python train.py --num_hidden_layers=8 --hidden_act="geglu" --rope_theta=10000.0 --attn_scale=0.125 --init="orth" --init_std_o=0.0154 --init_std_up=0.0154 --init_std_down=0.0 --optimizer="muon_variant" --learning_rate=0.0106 --lr_mult_o=2.0 --warmup_steps=200 --decay_shape="pow" --batch_tokens=65536 --dataset="wikipedia_en"
Each number is 200 + 40 x the weight over its row's rms, rounded and kept within 0 to 999. Layers, rows and columns count from 0. The size before them is the row's rms in percent of the matrix's.

# layer 5 MLP gate, 1216x448, rms 0.0908, rows 599-635, columns 320-383
090,264,149,230,156,167,210,225,182,160,229,121,238,135,228,154,201,206,187,194,145,156,275,239,144,195,228,198,140,129,222,175,140,255,209,122,165,202,247,221,199,130,167,224,176,166,116,206,223,138,226,188,152,232,213,141,224,142,223,182,162,213,200,208,226
103,254,199,154,185,204,166,158,199,163,210,138,338,234,146,188,184,173,158,229,197,164,249,203,217,208,202,145,220,172,199,160,168,200,220,258,172,198,144,228,160,142,116,298,190,196,170,205,190,123,244,219,219,202,240,165,227,262,276,173,132,220,204,223,182
103,169,174,199,142,236,209,201,198,215,186,211,189,199,224,219,219,179,245,195,272,245,180,148,234,201,215,200,175,162,196,208,168,162,186,235,134,112,235,232,151,174,121,247,240,196,219,222,222,121,226,230,209,258,150,291,205,202,170,147,93,130,225,122,176
110,280,209,289,188,172,229,144,188,160,252,229,194,217,258,217,241,181,135,243,210,197,247,194,202,182,204,198,159,193,104,188,152,197,156,251,177,196,180,309,244,239,217,220,226,159,152,180,198,190,102,149,166,140,161,173,267,174,307,214,212,196,148,229,180
100,200,222,180,134,236,172,207,183,156,274,154,237,226,172,231,128,227,174,212,196,214,189,157,176,202,243,237,195,170,198,231,177,176,247,248,153,280,184,195,185,192,239,186,258,195,144,131,220,253,205,209,143,219,147,213,219,217,206,220,218,121,276,230,137
090,303,153,196,215,121,198,196,180,171,222,208,198,187,223,170,138,213,225,254,224,215,243,297,230,251,181,235,277,179,174,192,146,198,274,232,193,218,140,250,230,220,181,176,135,258,232,287,140,208,212,260,198,262,168,273,219,100,202,293,252,216,158,211,190
098,257,131,239,199,149,251,161,126,233,212,187,149,277,138,188,191,192,184,262,192,208,249,280,223,241,275,254,82,174,210,184,198,224,244,274,188,242,178,229,219,211,205,252,242,229,150,193,274,211,194,285,229,230,179,202,149,120,213,260,197,182,265,217,221
107,126,153,205,234,161,212,175,181,178,201,201,243,316,153,215,155,123,212,183,163,160,149,266,261,157,238,203,263,164,204,165,207,236,199,234,185,174,173,202,184,236,154,117,189,238,176,202,249,246,246,144,140,123,170,185,194,154,165,290,216,159,158,294,172
103,187,216,166,279,239,270,226,160,193,145,167,272,193,200,170,190,195,192,216,241,182,194,169,240,190,260,150,226,202,258,206,197,236,225,241,210,198,173,221,210,206,207,241,272,168,167,174,214,212,187,196,244,143,212,206,264,227,233,196,238,264,212,286,212
113,187,255,153,203,162,202,199,238,218,124,138,204,252,142,327,174,227,220,203,244,186,259,126,260,207,180,218,221,145,156,193,145,191,205,226,221,245,161,181,198,237,211,202,143,144,197,213,113,252,177,224,181,271,228,200,240,189,260,288,207,140,168,218,262
109,225,153,227,225,167,232,160,293,195,200,175,263,235,164,155,133,256,165,144,241,130,192,194,251,209,159,261,176,244,253,236,190,197,181,271,194,245,218,186,255,198,214,204,169,267,164,236,236,143,229,232,178,200,186,238,193,243,184,226,246,263,211,215,162
104,199,211,230,119,204,270,134,131,153,197,250,233,141,193,196,193,147,158,203,209,232,227,210,262,188,247,200,221,273,255,212,161,119,239,163,205,157,235,230,172,241,240,224,166,249,244,206,199,260,198,220,223,252,201,208,210,191,215,174,225,244,227,251,105
102,239,201,228,233,267,197,248,209,201,223,185,141,181,175,284,171,211,219,201,217,203,162,176,207,205,300,182,188,208,258,253,201,182,203,223,150,231,251,195,244,188,208,234,208,203,200,212,259,176,249,282,207,288,213,169,215,216,218,147,220,288,180,173,232
103,204,297,169,217,249,131,220,165,196,238,132,201,180,174,205,225,205,158,184,204,190,191,239,177,215,148,172,266,139,237,234,172,228,163,197,177,242,176,255,198,213,153,221,214,208,185,149,194,248,132,158,146,179,215,234,121,240,202,232,179,230,226,206,137
091,198,187,189,229,230,205,198,128,194,185,176,185,199,222,145,187,191,155,221,204,160,242,274,253,235,185,231,207,94,106,174,248,157,156,251,174,237,169,194,232,260,168,187,195,257,204,244,103,226,197,142,183,165,201,181,180,120,224,244,229,206,211,145,161
101,184,231,234,185,166,181,261,250,212,105,239,159,199,149,169,169,173,176,122,209,209,259,219,195,223,174,119,285,244,182,151,188,231,199,178,164,145,247,193,230,219,231,170,231,278,181,223,212,286,168,92,219,201,168,191,183,235,241,246,226,192,337,212,142
104,310,206,216,189,183,285,202,155,252,190,167,179,221,196,244,191,197,230,101,121,155,254,164,263,191,225,183,277,201,246,219,217,219,247,214,164,137,205,235,175,218,126,198,279,270,201,298,245,287,211,212,173,269,223,203,193,240,162,170,261,276,245,205,251
094,151,159,220,256,281,185,180,189,183,250,133,127,273,196,219,281,182,127,230,188,232,223,194,175,232,183,239,222,143,161,179,112,231,178,180,162,208,187,174,184,152,179,206,175,162,219,170,220,208,152,254,270,194,179,209,217,191,108,167,154,189,171,212,190
104,219,276,224,194,152,215,222,137,182,190,228,182,171,217,124,258,162,208,217,122,270,173,221,233,233,211,225,173,208,198,170,227,259,179,236,123,271,207,202,177,260,179,169,223,187,170,170,210,209,212,165,167,213,172,140,170,169,301,223,180,265,167,179,215
104,150,231,239,107,223,173,199,199,135,236,168,174,215,234,206,149,202,229,138,129,213,260,222,290,268,261,196,206,241,140,177,219,242,139,273,206,140,91,230,216,105,271,293,187,273,253,261,155,236,220,247,222,139,156,225,169,205,251,196,175,255,220,211,205
100,265,227,210,212,193,249,136,219,160,200,239,184,203,181,221,186,216,157,239,194,149,145,228,245,180,136,192,187,210,228,201,241,270,157,222,220,181,145,241,168,182,192,241,221,252,184,171,225,188,211,223,214,221,190,251,192,248,180,170,190,216,176,247,189
107,157,209,176,159,215,214,189,191,133,175,159,189,255,182,219,212,121,214,244,186,141,240,162,283,151,154,233,174,171,168,246,190,240,164,230,168,177,255,213,169,268,204,122,131,230,191,217,236,162,235,192,222,195,231,97,173,279,199,167,227,179,170,221,176
085,224,183,188,178,179,288,196,194,166,240,205,259,171,162,206,212,246,169,188,225,253,224,141,191,200,165,241,231,287,256,226,160,148,183,175,211,257,227,273,206,261,188,194,228,227,183,190,225,224,253,173,85,251,234,196,190,100,167,181,214,237,177,301,169
093,202,253,184,228,163,163,226,234,144,224,230,219,264,199,261,186,201,184,290,182,177,192,143,219,164,204,158,227,185,156,239,292,176,191,235,186,222,159,159,178,216,149,127,169,137,224,139,188,213,216,263,158,181,162,221,249,113,197,125,205,209,158,222,229
098,191,212,253,202,267,246,266,305,184,171,173,231,257,138,254,200,210,113,172,180,179,218,206,182,205,197,183,250,191,235,204,225,146,206,192,198,184,109,227,215,132,196,217,225,262,142,192,288,168,253,229,167,224,184,214,191,150,234,153,203,233,314,189,268
109,243,221,193,248,203,147,192,162,190,192,150,173,230,184,190,143,174,206,170,201,169,189,162,140,239,287,205,175,283,236,228,143,231,168,269,200,198,224,237,122,207,200,214,192,185,205,226,200,224,246,154,246,152,191,249,165,165,228,134,183,177,222,222,176
100,159,234,160,175,258,221,217,188,168,168,133,232,214,157,210,199,165,154,214,217,163,262,226,154,115,236,180,241,178,204,145,171,205,231,211,185,206,295,254,245,226,237,254,174,235,190,190,237,295,201,191,219,205,248,144,200,195,206,269,229,196,193,211,167
104,178,123,250,200,182,294,199,195,162,280,192,203,207,93,206,178,256,273,156,218,160,252,163,143,217,226,179,206,216,199,246,188,215,232,304,204,193,75,186,175,176,144,147,142,189,160,147,191,276,181,163,194,231,250,158,137,188,235,158,191,178,235,233,224
103,189,167,185,256,236,230,194,203,197,181,223,174,129,224,170,115,134,109,158,173,225,191,215,249,235,196,168,195,189,254,178,118,243,140,245,237,132,198,211,171,296,188,161,172,185,189,193,203,173,166,193,296,241,143,189,163,148,219,174,256,201,211,220,286
108,216,179,204,238,160,160,231,210,191,257,159,141,249,165,163,201,265,198,219,230,216,173,236,166,179,266,199,208,137,174,243,232,253,140,185,180,231,175,200,230,177,204,209,184,177,249,231,221,214,223,135,176,145,232,216,183,197,177,199,197,211,167,188,206
096,190,227,228,141,215,247,208,163,217,235,239,206,218,175,187,144,143,179,180,233,248,198,224,153,216,162,233,189,139,217,185,170,265,248,214,239,217,204,180,240,192,210,140,251,193,185,190,183,215,198,172,149,118,201,169,250,152,178,156,156,214,177,216,186
093,186,181,181,162,207,214,137,165,214,262,253,155,222,170,231,214,243,249,200,184,209,169,156,194,251,191,198,205,293,204,208,97,154,202,186,169,242,154,143,119,166,227,173,168,165,201,200,219,195,135,124,221,177,166,139,185,245,230,213,213,218,206,260,162
099,222,178,170,186,166,208,243,202,273,245,152,167,244,169,196,164,168,216,185,218,133,209,240,164,204,234,199,224,219,160,151,217,175,173,198,182,237,190,124,164,217,207,202,209,219,178,134,177,218,141,230,197,200,178,181,127,194,152,222,222,256,212,286,210
109,123,187,161,196,199,226,200,240,165,268,205,178,203,135,139,292,145,150,155,234,252,216,155,170,231,143,141,225,142,183,143,191,174,249,273,199,166,218,239,242,260,122,163,106,180,211,187,236,107,248,238,163,248,173,185,233,260,197,226,274,212,262,187,183
098,213,158,169,242,183,107,241,283,160,166,199,221,209,236,240,208,179,208,191,231,183,195,245,180,210,128,233,281,169,231,223,181,195,254,171,155,139,187,202,163,135,233,245,225,219,199,168,247,187,237,186,211,249,227,178,268,94,134,215,133,199,267,197,196
101,252,194,196,187,246,161,193,119,239,200,181,174,309,236,121,119,218,156,181,173,218,202,238,171,195,205,196,200,215,223,200,128,226,192,219,236,122,198,231,116,202,238,184,245,177,234,241,215,210,211,194,179,241,267,163,190,196,224,281,203,218,217,208,200
101,261,203,226,205,209,248,166,168,194,166,216,211,216,171,136,179,326,253,238,195,235,171,233,128,208,230,207,232,219,138,201,168,269,230,192,301,196,199,235,244,184,137,174,310,196,221,208,221,224,190,161,272,183,187,214,251,109,274,111,256,218,199,226,225
# layer 5 MLP up, 1216x448, rms 0.099, rows 599-634, columns 320-383
098,173,224,186,165,202,175,231,149,225,273,230,204,199,227,209,170,227,238,229,265,230,222,222,202,227,177,251,229,181,144,209,235,307,219,274,194,266,237,272,234,213,160,172,200,133,259,266,126,231,169,177,136,187,272,213,157,219,220,233,201,184,261,177,103
107,251,233,223,109,222,128,168,126,162,195,193,203,225,175,202,160,251,178,157,216,209,242,187,217,227,218,139,205,207,182,258,212,132,153,285,170,198,125,147,172,197,227,174,199,143,209,220,158,181,161,213,226,208,199,98,206,190,213,179,168,187,170,157,160
104,235,189,116,136,209,172,199,218,253,198,237,173,148,222,260,210,232,190,195,185,225,185,152,168,181,203,182,228,143,223,205,174,242,207,228,185,190,214,178,210,236,245,194,216,145,252,216,208,105,230,152,204,188,249,206,140,182,287,159,157,162,210,187,143
105,189,195,247,133,198,147,167,254,199,221,262,185,234,220,230,192,183,189,261,198,236,237,272,141,256,229,225,196,276,174,193,164,170,150,213,179,233,217,275,179,189,246,215,162,171,140,177,230,200,205,104,161,159,176,183,262,298,261,241,223,222,213,231,245
096,245,226,223,182,237,226,136,213,157,193,175,269,243,215,168,147,190,149,239,202,183,175,231,188,134,122,250,235,260,78,162,187,233,176,190,223,161,223,251,196,208,130,240,193,128,206,176,237,161,184,177,142,221,145,281,163,223,206,154,158,214,252,176,238
090,145,223,209,252,174,177,224,175,171,130,197,201,196,153,241,194,173,313,274,166,198,182,213,137,161,185,146,221,199,221,149,189,173,228,236,242,217,222,194,205,211,238,174,187,279,226,230,173,217,240,173,232,215,222,171,183,195,148,262,169,194,158,220,185
097,180,126,135,215,225,199,156,241,197,198,263,241,232,169,190,242,259,213,184,271,127,189,131,251,209,250,193,131,183,193,188,194,217,287,249,194,218,173,158,193,222,208,155,259,240,154,210,244,211,204,171,214,216,150,222,199,228,196,164,173,292,245,223,220
099,209,174,167,104,198,187,197,261,157,218,249,200,207,173,209,186,197,129,247,241,203,186,209,114,236,184,232,150,189,160,188,181,233,233,218,208,170,235,250,178,200,215,238,210,217,245,242,173,178,140,194,189,188,203,172,192,171,306,181,184,175,274,133,185
104,234,176,147,210,159,171,206,232,218,259,208,266,224,211,225,203,247,169,200,164,141,183,290,188,245,132,230,171,189,197,223,241,256,205,184,122,253,143,141,250,204,201,163,185,67,234,190,221,228,261,153,245,183,190,181,155,189,319,199,235,228,166,166,150
115,180,264,165,202,162,158,243,255,188,155,157,167,200,181,338,211,218,233,268,183,170,175,152,224,201,215,205,209,193,169,148,174,181,300,214,216,184,144,147,172,176,223,209,251,170,228,289,237,177,188,184,179,229,173,221,235,210,216,306,179,163,122,123,171
102,186,183,235,169,190,116,148,211,243,189,187,199,216,207,229,207,196,147,240,162,146,159,230,201,110,200,204,212,163,225,316,159,209,201,253,191,219,155,160,221,170,148,223,180,236,114,204,213,124,182,250,187,217,137,241,185,250,296,272,196,275,225,176,138
106,202,202,222,163,188,234,187,157,162,157,218,206,209,216,216,193,146,161,228,208,230,140,190,172,199,215,235,241,254,224,230,199,260,194,247,190,164,172,241,184,195,200,200,161,225,190,172,157,167,207,245,216,121,190,231,146,192,240,176,134,127,225,199,175
101,210,193,271,241,146,197,224,177,200,187,166,263,210,184,221,258,141,171,235,167,225,188,149,173,209,230,210,211,126,210,222,201,229,226,187,153,63,193,171,173,145,145,224,183,274,251,205,203,180,265,274,167,203,214,141,204,166,195,188,207,208,250,155,167
106,150,171,112,221,219,237,216,148,152,145,219,210,156,243,303,275,216,194,182,180,204,196,152,273,231,236,218,208,140,259,209,149,194,219,221,202,162,176,160,207,153,191,186,197,174,140,161,207,222,264,279,103,176,163,154,218,249,199,204,250,190,231,151,152
086,198,160,157,198,225,212,162,118,124,189,221,193,187,218,208,268,236,149,188,104,235,180,137,252,205,213,203,149,197,254,180,199,192,260,208,183,165,229,177,227,278,200,162,263,161,183,243,147,224,218,192,147,240,174,217,192,173,197,189,234,213,208,301,221
095,207,149,278,166,290,153,142,115,183,230,195,258,291,182,258,190,277,162,176,159,181,196,164,199,247,203,186,231,215,249,227,194,188,186,228,217,180,187,272,186,173,198,210,167,150,239,210,181,101,227,254,174,223,159,201,267,197,238,194,187,225,210,169,203
103,110,167,211,225,240,173,165,155,194,181,220,149,188,194,166,244,211,228,309,253,173,160,182,203,232,238,230,184,276,103,164,185,174,132,156,238,196,234,233,194,198,182,285,102,94,220,152,214,105,209,189,137,213,240,228,210,201,253,178,189,116,137,217,124
095,263,228,240,258,193,193,261,208,134,211,232,163,229,137,205,164,229,225,129,126,158,208,175,178,247,198,192,160,226,227,176,248,184,216,166,199,211,206,196,107,117,161,193,215,177,204,235,209,200,234,203,237,224,173,151,213,153,125,182,187,236,143,177,180
107,196,130,230,203,225,220,248,200,184,144,279,162,220,198,245,222,193,214,105,220,201,212,199,231,145,187,232,173,158,277,189,160,144,219,284,225,241,180,184,242,144,233,163,101,213,145,261,169,187,244,194,218,200,225,216,273,215,197,202,221,160,240,239,219
105,148,188,185,222,228,208,218,178,213,201,233,187,202,250,202,190,155,101,207,189,230,212,260,196,193,163,217,148,131,206,206,151,127,184,145,176,199,266,192,217,197,152,146,293,139,215,221,228,110,144,183,236,119,274,234,171,195,141,145,225,171,145,217,293
101,186,188,191,249,263,205,187,224,217,253,286,193,226,117,157,190,182,232,252,171,190,203,143,202,222,176,236,200,150,196,226,186,140,237,201,206,168,219,182,206,159,227,208,174,151,259,195,144,219,127,283,221,203,256,183,198,218,188,257,229,212,219,218,192
104,187,225,235,231,189,230,193,147,236,229,201,135,159,162,227,212,300,203,240,224,204,187,199,201,159,189,171,167,245,192,168,249,210,230,218,196,189,222,120,226,132,205,246,299,160,192,162,225,226,172,226,221,273,213,171,171,170,177,200,201,176,190,246,192
083,147,210,200,188,234,190,262,213,189,219,191,181,188,205,204,203,247,223,168,196,200,215,232,194,210,201,186,157,187,256,224,240,211,265,163,209,222,289,214,221,142,264,235,145,129,217,137,261,245,204,101,196,110,202,164,244,278,264,160,170,195,178,192,213
094,220,197,181,280,122,167,238,195,140,229,248,212,139,163,266,181,188,165,194,275,156,226,222,187,226,210,179,217,153,223,224,248,118,212,220,198,194,161,124,205,291,186,151,243,213,219,205,154,281,207,260,236,303,147,209,201,161,107,129,178,207,195,194,170
097,133,205,134,146,237,184,214,189,188,190,194,203,159,286,208,211,166,163,214,206,205,108,217,294,165,216,191,130,175,196,141,183,242,152,245,134,167,268,206,173,185,220,237,198,167,256,196,104,210,262,96,221,201,245,243,252,194,220,176,238,206,168,178,103
113,156,148,161,195,165,211,136,305,278,170,190,226,208,118,191,193,173,194,237,245,210,131,235,205,153,155,175,192,247,208,191,140,185,225,241,212,177,238,207,142,266,229,253,208,174,177,181,223,183,244,192,195,139,197,222,206,245,191,258,225,146,159,208,235
103,258,208,194,249,136,193,228,227,194,214,268,144,239,212,212,241,193,216,141,194,218,181,201,228,265,183,289,217,182,176,179,215,207,148,209,233,127,173,196,161,173,272,174,262,149,189,243,248,191,171,183,176,186,133,236,132,247,164,162,174,271,207,226,221
101,176,199,220,184,205,278,182,274,285,239,191,230,179,193,191,199,227,222,199,239,183,220,211,253,207,179,170,185,172,184,165,191,201,210,177,223,202,207,240,262,257,95,225,271,130,109,203,133,309,170,184,164,209,173,184,186,231,201,189,214,202,172,221,226
099,182,166,158,209,163,249,263,138,125,211,189,215,208,277,199,126,184,174,167,258,172,193,146,221,170,209,190,135,236,139,221,99,226,188,239,176,170,210,235,166,221,227,207,186,204,198,233,192,258,126,245,227,106,273,191,161,163,210,215,141,197,182,166,235
109,200,250,277,178,254,204,168,270,199,227,243,149,166,211,229,217,243,180,182,202,224,184,224,221,217,151,242,178,166,165,171,271,229,241,227,205,209,164,204,197,256,172,234,195,160,223,196,174,145,208,190,163,176,193,296,250,174,212,161,184,184,241,90,277
092,299,245,218,143,223,143,210,100,190,183,220,143,224,200,183,148,173,174,204,246,227,167,237,186,100,152,165,182,227,149,247,199,174,133,247,248,129,178,189,108,183,244,161,269,241,293,181,153,176,221,200,187,215,179,211,210,183,209,209,183,214,230,219,215
096,203,166,205,141,122,179,238,186,201,154,208,216,79,208,215,150,175,198,220,217,168,191,232,214,154,225,197,210,164,129,225,189,173,229,204,205,217,154,241,247,190,174,239,259,127,185,160,175,248,198,201,173,194,179,278,228,157,225,212,212,221,165,260,198
099,233,115,192,191,240,212,218,304,204,164,197,211,221,184,205,243,203,283,225,188,295,255,283,141,264,156,250,94,215,190,167,276,243,260,235,145,270,245,215,245,199,211,169,216,130,171,241,163,221,204,133,294,251,202,209,221,243,277,140,219,234,196,175,237
110,169,197,217,172,239,207,222,172,235,174,224,210,232,167,234,278,176,198,197,209,198,229,172,233,288,242,154,208,237,189,133,204,186,167,194,224,121,261,179,103,293,275,270,206,211,189,239,206,191,282,122,135,178,152,146,149,180,265,108,182,186,271,121,148
096,296,178,230,204,200,156,242,244,229,214,215,190,213,201,224,242,216,146,156,278,245,264,177,190,154,202,189,193,207,188,137,207,139,241,188,179,162,135,201,249,236,200,228,140,176,181,223,193,194,187,197,202,242,276,189,189,200,213,177,204,229,171,213,201
105,165,217,210,229,217,159,229,260,202,233,203,207,192,199,189,362,203,183,230,305,215,144,195,241,173,198,197,208,186,142,116,187,158,221,176,210,194,226,151,209,236,194,204,186,158,198,118,252,183,220,149,206,225,245,227,237,168,194,257,137,126,226,202,171
# layer 5 MLP down (transposed), 1216x448, rms 0.0569, rows 599-634, columns 320-383
097,208,187,206,145,174,176,172,218,206,174,238,191,157,177,258,232,187,323,297,242,207,197,234,243,289,214,155,242,222,221,252,194,203,200,207,224,244,191,148,166,194,221,242,257,255,190,229,213,329,235,162,271,283,259,240,285,250,229,151,178,214,285,233,188
102,192,144,192,150,276,231,152,140,195,206,155,226,139,117,259,242,131,160,240,165,196,143,105,214,182,238,184,231,196,117,171,161,186,249,157,167,192,179,168,221,146,194,256,172,171,227,178,237,164,206,183,232,181,257,187,193,209,288,215,167,169,178,222,169
102,214,137,217,189,237,261,233,169,233,127,188,279,173,136,206,235,182,154,172,190,151,211,247,238,259,174,232,237,183,182,134,242,208,194,199,197,171,266,131,201,302,234,192,229,198,216,260,200,195,214,190,239,196,156,196,105,234,276,174,260,220,166,257,308
103,121,186,184,242,245,224,276,175,216,215,199,148,184,147,188,207,243,233,178,186,176,202,195,204,220,220,237,181,189,239,196,194,224,241,127,207,193,238,153,243,165,191,177,174,230,250,229,192,267,197,318,236,237,292,232,189,140,168,204,165,239,160,150,186
100,206,180,199,197,214,120,187,159,236,155,146,165,167,173,222,220,271,175,188,197,264,184,253,253,224,189,193,181,195,225,208,223,191,178,260,241,248,209,213,189,174,177,250,179,267,262,180,214,178,132,126,75,155,239,168,278,220,186,142,203,247,190,170,225
092,215,180,210,236,129,197,181,166,217,184,181,175,187,183,150,263,179,191,183,200,252,203,216,172,229,242,219,158,234,200,210,227,142,230,230,141,272,200,187,153,171,115,123,162,205,219,247,135,205,270,221,220,169,177,238,210,246,159,123,180,213,166,65,196
103,228,284,178,164,191,117,164,194,197,206,204,202,220,240,235,198,287,187,132,182,198,163,250,224,198,198,190,230,209,144,210,222,216,228,181,240,212,186,208,184,98,143,320,156,271,177,286,186,266,149,238,247,139,243,224,294,176,287,193,207,187,207,234,220
100,146,162,185,203,138,296,227,165,197,240,197,188,186,195,97,235,221,212,176,178,144,248,196,179,220,239,190,179,185,140,156,221,180,119,189,228,158,199,178,186,194,236,190,200,220,237,159,210,181,229,180,220,157,181,194,250,202,224,227,241,130,197,301,173
103,156,140,240,212,197,215,177,218,258,315,188,155,176,103,201,190,186,189,195,201,206,171,221,245,152,193,186,206,187,225,304,166,159,151,192,173,184,211,165,247,159,166,204,213,210,179,180,255,198,236,278,222,206,191,129,198,113,266,251,194,133,204,201,193
109,176,202,235,223,212,144,210,236,215,273,144,186,181,171,149,123,149,237,114,236,171,228,158,212,180,200,209,234,163,236,193,169,194,210,138,181,222,199,192,209,222,214,225,243,105,129,182,210,269,176,220,136,282,265,232,185,236,159,198,263,177,246,242,258
105,218,217,262,188,194,201,219,211,245,227,165,160,246,187,144,160,181,187,171,213,214,249,207,168,168,182,241,201,170,228,246,172,212,196,205,215,151,205,163,214,105,216,99,133,259,235,180,191,118,199,199,225,197,191,153,255,159,168,163,165,169,150,185,148
103,225,129,188,253,208,181,135,244,142,174,133,209,153,212,190,214,195,217,217,251,197,241,181,129,178,198,183,164,234,267,195,229,227,208,182,193,221,171,169,293,166,140,200,187,153,228,182,211,195,204,156,162,213,189,159,188,201,190,271,216,91,194,227,204
101,70,205,153,172,205,86,148,250,151,211,248,192,208,170,219,218,240,178,157,229,224,224,170,156,178,161,207,203,218,178,244,202,191,165,238,170,174,291,165,190,164,116,211,215,125,189,176,222,190,226,251,196,179,176,185,176,147,250,156,126,237,102,232,158
108,200,227,163,256,231,268,185,151,181,148,255,172,234,252,227,272,241,255,189,187,111,152,189,272,258,188,203,244,159,185,218,203,145,193,218,225,147,192,200,225,204,228,206,184,260,170,232,217,184,242,259,141,189,278,174,226,218,239,270,211,182,145,213,230
095,175,239,294,182,141,216,211,197,195,151,210,213,137,113,237,218,151,236,234,178,275,145,218,176,204,223,159,174,284,192,174,183,257,223,221,216,217,224,239,204,228,216,221,227,216,222,197,215,152,180,162,183,238,251,120,256,298,238,143,180,239,123,209,238
100,147,243,194,255,242,201,209,188,140,238,223,230,171,164,140,233,134,218,233,240,214,202,220,251,251,234,173,181,196,219,189,205,84,199,241,200,144,173,96,160,195,199,159,174,176,204,233,181,240,164,159,208,241,183,166,136,202,150,187,278,182,197,194,112
096,89,209,192,241,221,201,144,215,178,209,289,162,205,188,227,237,225,202,246,164,224,214,177,213,202,171,269,172,188,174,149,246,215,161,209,227,250,155,155,169,181,206,218,196,189,230,242,204,192,241,254,207,121,199,220,204,210,206,188,190,241,237,256,279
096,170,247,235,159,146,219,189,251,174,236,209,229,202,178,204,259,219,217,181,169,207,204,133,119,252,123,213,245,183,198,280,178,223,242,239,252,245,223,176,220,151,202,152,260,138,157,223,192,205,209,215,180,146,211,323,227,335,223,183,265,175,231,278,202
107,190,138,239,208,177,217,191,230,127,211,198,136,260,224,256,230,237,194,218,360,154,192,163,218,202,169,240,173,177,272,271,280,185,218,205,195,219,199,232,197,185,233,224,166,169,161,191,231,218,180,225,273,183,171,242,282,145,254,177,240,127,253,203,161
103,155,165,187,156,173,226,183,208,169,228,209,161,161,208,166,242,159,170,295,202,184,218,227,168,199,214,227,222,210,192,192,132,216,205,209,191,204,195,290,216,188,165,200,273,249,201,241,180,208,186,184,230,225,240,172,271,147,194,145,244,177,180,191,252
101,183,183,239,179,244,195,232,183,199,200,148,208,191,172,163,206,221,265,204,189,201,222,148,185,226,172,188,211,213,272,179,192,140,182,262,222,261,214,215,172,279,229,193,237,160,209,256,236,231,265,186,189,190,274,182,185,212,212,203,171,218,268,117,159
108,206,212,227,262,211,255,214,184,186,214,195,216,171,179,258,191,182,232,192,283,182,206,125,286,242,143,191,186,193,236,275,223,157,195,189,130,200,148,173,159,238,176,190,168,146,78,321,238,216,196,152,198,249,106,212,195,203,233,154,253,218,202,192,177
086,179,196,251,305,154,227,155,230,200,211,235,216,146,189,169,245,116,193,194,207,235,195,177,167,258,164,197,221,232,215,205,190,210,153,201,161,171,218,221,187,208,226,214,234,237,134,194,158,178,160,146,137,202,180,217,173,237,157,206,287,211,233,202,210
098,176,274,260,168,231,167,206,217,198,214,139,168,159,149,216,166,154,184,186,215,180,278,240,246,198,118,248,214,187,152,198,205,208,95,173,193,180,197,104,187,242,163,247,201,213,254,295,247,228,230,225,207,143,283,216,207,167,246,186,132,226,221,205,165
101,175,275,131,164,170,192,200,222,211,186,178,249,233,208,147,174,206,162,204,163,186,191,280,168,191,247,184,154,174,121,188,204,214,264,247,179,212,233,215,186,165,207,229,246,133,232,211,157,180,148,219,207,199,200,206,229,175,251,198,225,179,191,190,168
109,209,167,207,242,207,256,159,252,144,216,210,250,181,198,207,207,250,204,183,222,228,270,253,174,235,215,191,202,178,248,219,197,222,234,147,238,193,229,151,178,224,228,244,206,163,199,138,178,251,179,244,214,207,157,193,212,140,114,290,232,190,229,213,218
102,128,216,193,219,73,237,235,190,214,204,234,259,281,253,199,168,270,151,192,183,178,224,141,181,238,203,168,150,208,257,229,238,87,159,240,145,178,206,152,81,211,205,159,184,141,266,224,226,210,196,181,206,217,163,206,238,219,192,200,188,221,197,215,242
103,193,214,160,178,226,207,187,229,221,272,252,288,130,245,158,187,168,229,193,178,242,203,287,155,135,274,205,256,256,155,172,237,213,231,197,186,170,212,223,142,207,261,231,118,182,217,249,140,208,216,179,160,201,203,241,203,163,203,217,234,161,171,145,189
097,132,225,157,217,208,247,169,146,168,116,221,199,181,219,193,234,227,251,206,258,227,192,189,193,141,259,214,152,180,228,210,172,239,252,164,208,230,228,185,149,253,288,232,167,181,144,224,178,269,201,208,161,235,178,237,202,244,262,168,208,245,188,255,243
107,212,174,197,209,237,143,175,222,232,164,191,216,228,181,223,161,171,151,255,234,176,197,207,233,226,202,235,181,201,176,189,157,174,141,209,285,132,139,179,235,155,120,196,159,171,151,208,182,249,162,156,142,151,195,208,156,287,234,221,212,230,229,206,113
094,164,200,135,202,203,171,154,234,250,120,252,188,250,259,108,182,267,234,255,213,168,200,252,171,157,215,190,234,94,243,209,216,204,198,236,208,181,170,220,203,218,187,283,236,202,257,210,229,183,204,147,280,163,165,210,161,239,150,200,121,197,244,219,248
099,139,276,239,220,211,155,223,242,274,219,125,191,166,192,184,163,166,208,168,217,181,124,170,170,262,248,170,142,165,230,155,79,212,149,206,195,210,244,151,203,227,205,139,233,212,208,174,210,140,157,232,231,131,237,95,195,251,188,123,131,191,196,187,236
102,189,173,214,236,213,267,222,179,169,219,206,245,192,230,183,202,242,247,226,145,185,222,179,145,217,177,193,88,193,194,182,258,237,248,144,169,208,201,198,218,218,203,209,171,257,147,196,147,184,182,135,265,191,273,179,233,134,269,215,142,219,178,165,231
108,158,225,183,187,187,236,123,154,178,245,163,278,227,246,159,217,249,222,229,216,237,232,262,194,258,215,203,145,229,131,211,196,209,186,180,200,192,145,167,190,268,241,230,206,172,312,226,199,195,290,209,254,178,153,206,187,167,244,191,161,223,214,153,128
095,206,175,219,202,153,144,196,246,194,135,220,246,197,245,209,199,188,195,181,226,155,211,245,188,177,166,181,167,177,271,231,164,236,148,222,138,215,230,151,110,147,140,235,161,251,163,165,272,194,224,220,195,192,192,248,188,125,169,201,228,203,182,203,212
104,230,177,227,131,254,172,257,263,146,259,232,162,147,227,109,241,202,254,247,169,151,201,205,270,220,97,173,188,287,171,199,234,175,150,118,174,210,243,255,180,177,150,190,212,239,244,145,187,228,249,223,221,193,193,211,238,122,235,196,210,188,210,120,192